{
  "num_key_value_heads": 6,
  "head_dim": 128,
  "hidden_act": "gelu",
  "norm_eps": 1e-05,
  "attn_scale": 0.0884,
  "init_std_qkv": 0.0227,
  "init_std_o": 0.00569,
  "init_std_up": 0.0227,
  "init_std_down": 0.00569,
  "optimizer": "soap_variant",
  "beta1": 0.95,
  "decay_fraction": 0.733,
  "batch_tokens": [65536, 131072, 196608],
  "max_seq_len": 1024,
  "train_tokens": 625000000
}
Each number is 500 + 40 x the weight over its row's rms, rounded and kept within 0 to 999. Layers, rows and columns count from 0. Numbers have three digits each. The size before them is the row's rms in percent of the matrix's.

# down: layer 2 MLP down (transposed), 3072x768, rms 0.0919, rows 2286-2299, columns 96-191
# up: layer 2 MLP up, 3072x768, rms 0.0921, rows 2287-2300, columns 96-191
down2286 101:537575400478498525460420513464525456494556539546499471537482578456490576531582501429526545529536471499488531450509448474531524513472448613478570468479486406447418512506514515500461450526514506456502540472460469466496444528531545530527533486537545510574567518510497483491545492508514515615
up2287 108:489500505572467499471529477507496411511488514573530515545511465577382518489550489497534475505484504471508511427459533434499514537501530525448541524499473479505557555499541483526554533511520461452496478543526525553506511361519470448508520476470500476465494499519542531479469493481514533561
down2287 099:562504485458533510500580469505512541479488574455575454550452472520463497583508470456535576547553495453455436585463487526476451542463497555457532504537505556478543453504530574468535513481506479439532533420525549493508490528496447498534465497447489507522489523497458522591465439523564465605
up2288 102:527530409553531545542512523479457434460516528558476501495469448500507527545471578406462408473490476415499498514497488539534495544483451496470611490534529555440518453457467478559486564436447490491485465521513520481528488474412519534456473539453469468477460486493522472520503464541565437532
down2288 100:566593509486551526431542525458556508447470474498487470468466425446524448504465445524439599551518492479461482504509530474484513509460482495542473552502518637520485539474543507487492416482510503574510506443467447498485483536467514521487490492440583528530487515440479473399552485408461466470
up2289 094:565521495511529527508515504475503441545490499535469505508566480489533463492501514502474477496565515480441632487485469464494537433507508487552478478480506493529498490548582447486498429438440470581400507429454441490486472538479495505533542512532460489567474513581548511497498476452489567449
down2289 096:475464545524479549455510545423520551471564494463361456532515491529574493576579490561494487527413545577498539505494484522546513534457489501464571423472507505488512491438445523568468555409467539482525592443485534460469430510497505547491464517521469557583524519459470464462451489535468515551
up2290 108:514454443483469487527502528507478502479511445516524458493497534526528521461495506484528508562444549446494568494423504460515582465496467484488454556494490479466470486417482486553423478534519461485491424457534490521466464512507443549532501468528485494465551521506436511461506546497482519501
down2290 103:557527507566469433543491545494503446487482438383499473496466455494501506516431497527526547469446480475539485451505478505542476464474509470529469611468553537438529437462510546552498490445514493521568523535445453520458468590503429507533528505484531470494500498491528528497601488466473474547
up2291 093:473513547496484471484552553477542410568501486442496521555429500517530536442608435507508522509598502485449457434433537437556522440494538529437410523541485540495552545502458475470556491522564547599488561533518500420581500425489480489471435489474468505530552524485527553536502438524488571476
down2291 097:539532508471477469529479483507538450484468526525445576452494494507489552455506544526512469534541496579409487517497449485387474463454536506524549546467528482539444517516478428507516481512449538498433490557516461460455549471518505528421456551533595476466553472489490433455497515593494474509
up2292 099:418577515484455579467428500515472498549480513423489497472482521494471551543437528462518528471450456465499549489546487464519430522525465490506524532489454508457525471462560529514527429543486461483456434579496434463552564483480498510509469519496520491480471435527563522482520367503555441510
down2292 099:475469497513568506536560495508542452467535519467484469469497504528491473467511473489494465464472466489441564499553516497357501505525481490527539512514555500585518431589567451537469548483427445542521467510477539546518511433535566451543497410576495526526521535437468507460533515604495504508
up2293 100:541484521433392462480534525544520493482533474452439511616461510536540591519444504532518460406452540562510512415445511445546513484517466512526447452479513485474461524529564470545473522471529561534461511519504465475504479507568452504567569426607483535478513555476491496467544434466557426478
down2293 101:495501576540492557505474548460525516524515547508502522523534414525535486588537460537481470542504496462564515504546504599523618512481500587531424415502444507456522498482520489429484438498593535456456540489438451493451447488490512545490509575486555512544491504474484513459470504485502548501
up2294 098:529529472496456531494475501514580560432550441546526466532481436475499502504536523476546494509447489528462480467548523513489493546485531451472559562571461469475430503499505483476516449519449490544544457524513486531506529426539498467452530489540495533544503570582520478523470506491534540543
down2294 094:474443483436498437541490488493454444493499510582520525490593450489552513496478523487546458466540503455536503492458551467510471545447561514560589531482538498483503549441450512506462413534508487440500509529509459495477478491533479500391485522512501469447485532451464539474515502475489510487
up2295 109:487506511454514538441510573516467517505488442421518516521512548511484519433464456494491504502528555554447479493399534524529480535492572479485457442565490462485444486478488532454535496462525419424539603464428551525440455478568415527501473538467555485532499525514552460436421510534553482530
down2295 104:478521452501453512542498467487576522478526448515451490530464508505487478535526458527553482525453490433529480631479465473483508473543507512499546497521495517442451492441631446530372556509579447471424433497468532426441489484454522511498500520468533556535464510573441513499502516537451492441
up2296 096:522528453525493525454513520506463465530520531443444507533572498473445501483432494483470479371491510440447529483377516482494410485492511496592550466507559526490516452496481439487517496550530533524540560509464509477485533497518504433470487442504543460534588539497427447465486508479479465452
down2296 102:462459483446483500470578395524485514482485501532453506596524441576531500520490506451488499571423503471489417539451464440539467438430521527497456457514463466537500615436454469418494524467479483543451499534525437589527495450496527518475436450565516540451516464492507526540494549468462528516
up2297 099:480502523493576516411456525522586491511553488574451576505526531454461517524558498513487490480540438437456517484470547474452499493543445500453501486471513462540549471547506505484472527465478535559466531475547520579512471476549447607447429498485477513520514487483527527497523474474479527549
down2297 095:449502476462486483522491478524521494491557466509530490512431538588479487499472543450462497508497506495461525495509477513551512475564492482466456492510512492531442490488562433442470457405480490508523553487475430509519475501498534468560427490508500513546425509474464541530427546509492415442
up2298 096:492408500537532515529497512462445452498496463515488511524532542546423525434449580483464517563528495472512471512520424527509486502556500509474427434545506556543501549539536526479552448556490485501418461545450582475495455499440493519538517367539476508523505510577496540501466572497505462475
down2298 098:501366478465507467512476488564559460481526484592476417482462593485515518548453515395552524477455404484481532477508527496512548505473524537466500476552510513535526497465515457557530455567456529558454467494439516483486503520482548480531432443525452538425504585498544548552504452542462464539
up2299 092:493469408531486467464527481474480475478449471526518462516518504555509536534535514466466532514454514611467447541499463568462555517452447400528449527483495517515452525538475461551504526509495490500555496571502428500470490500499495381510500530535462516468507530559514509578510454537477531607
down2299 095:499516550460426524523458475567526492456516567462446476468525446527502498488584557519513495480502511487535459480476529528512485480483574491507488500485499510473483530502502454506513473471474515512502459509480586486412564460459524491509521492388493450568503505433448498478493532532549477469
up2300 105:556476477514448558515564501468485454559492534430472497520525514538550444454455477506413536495485477530452497506460497503408626420480499514510481425456426529432538519509444512465472512465541483495472504537526488491484503570529507545449543451566470479512494570561440466469467543450440504496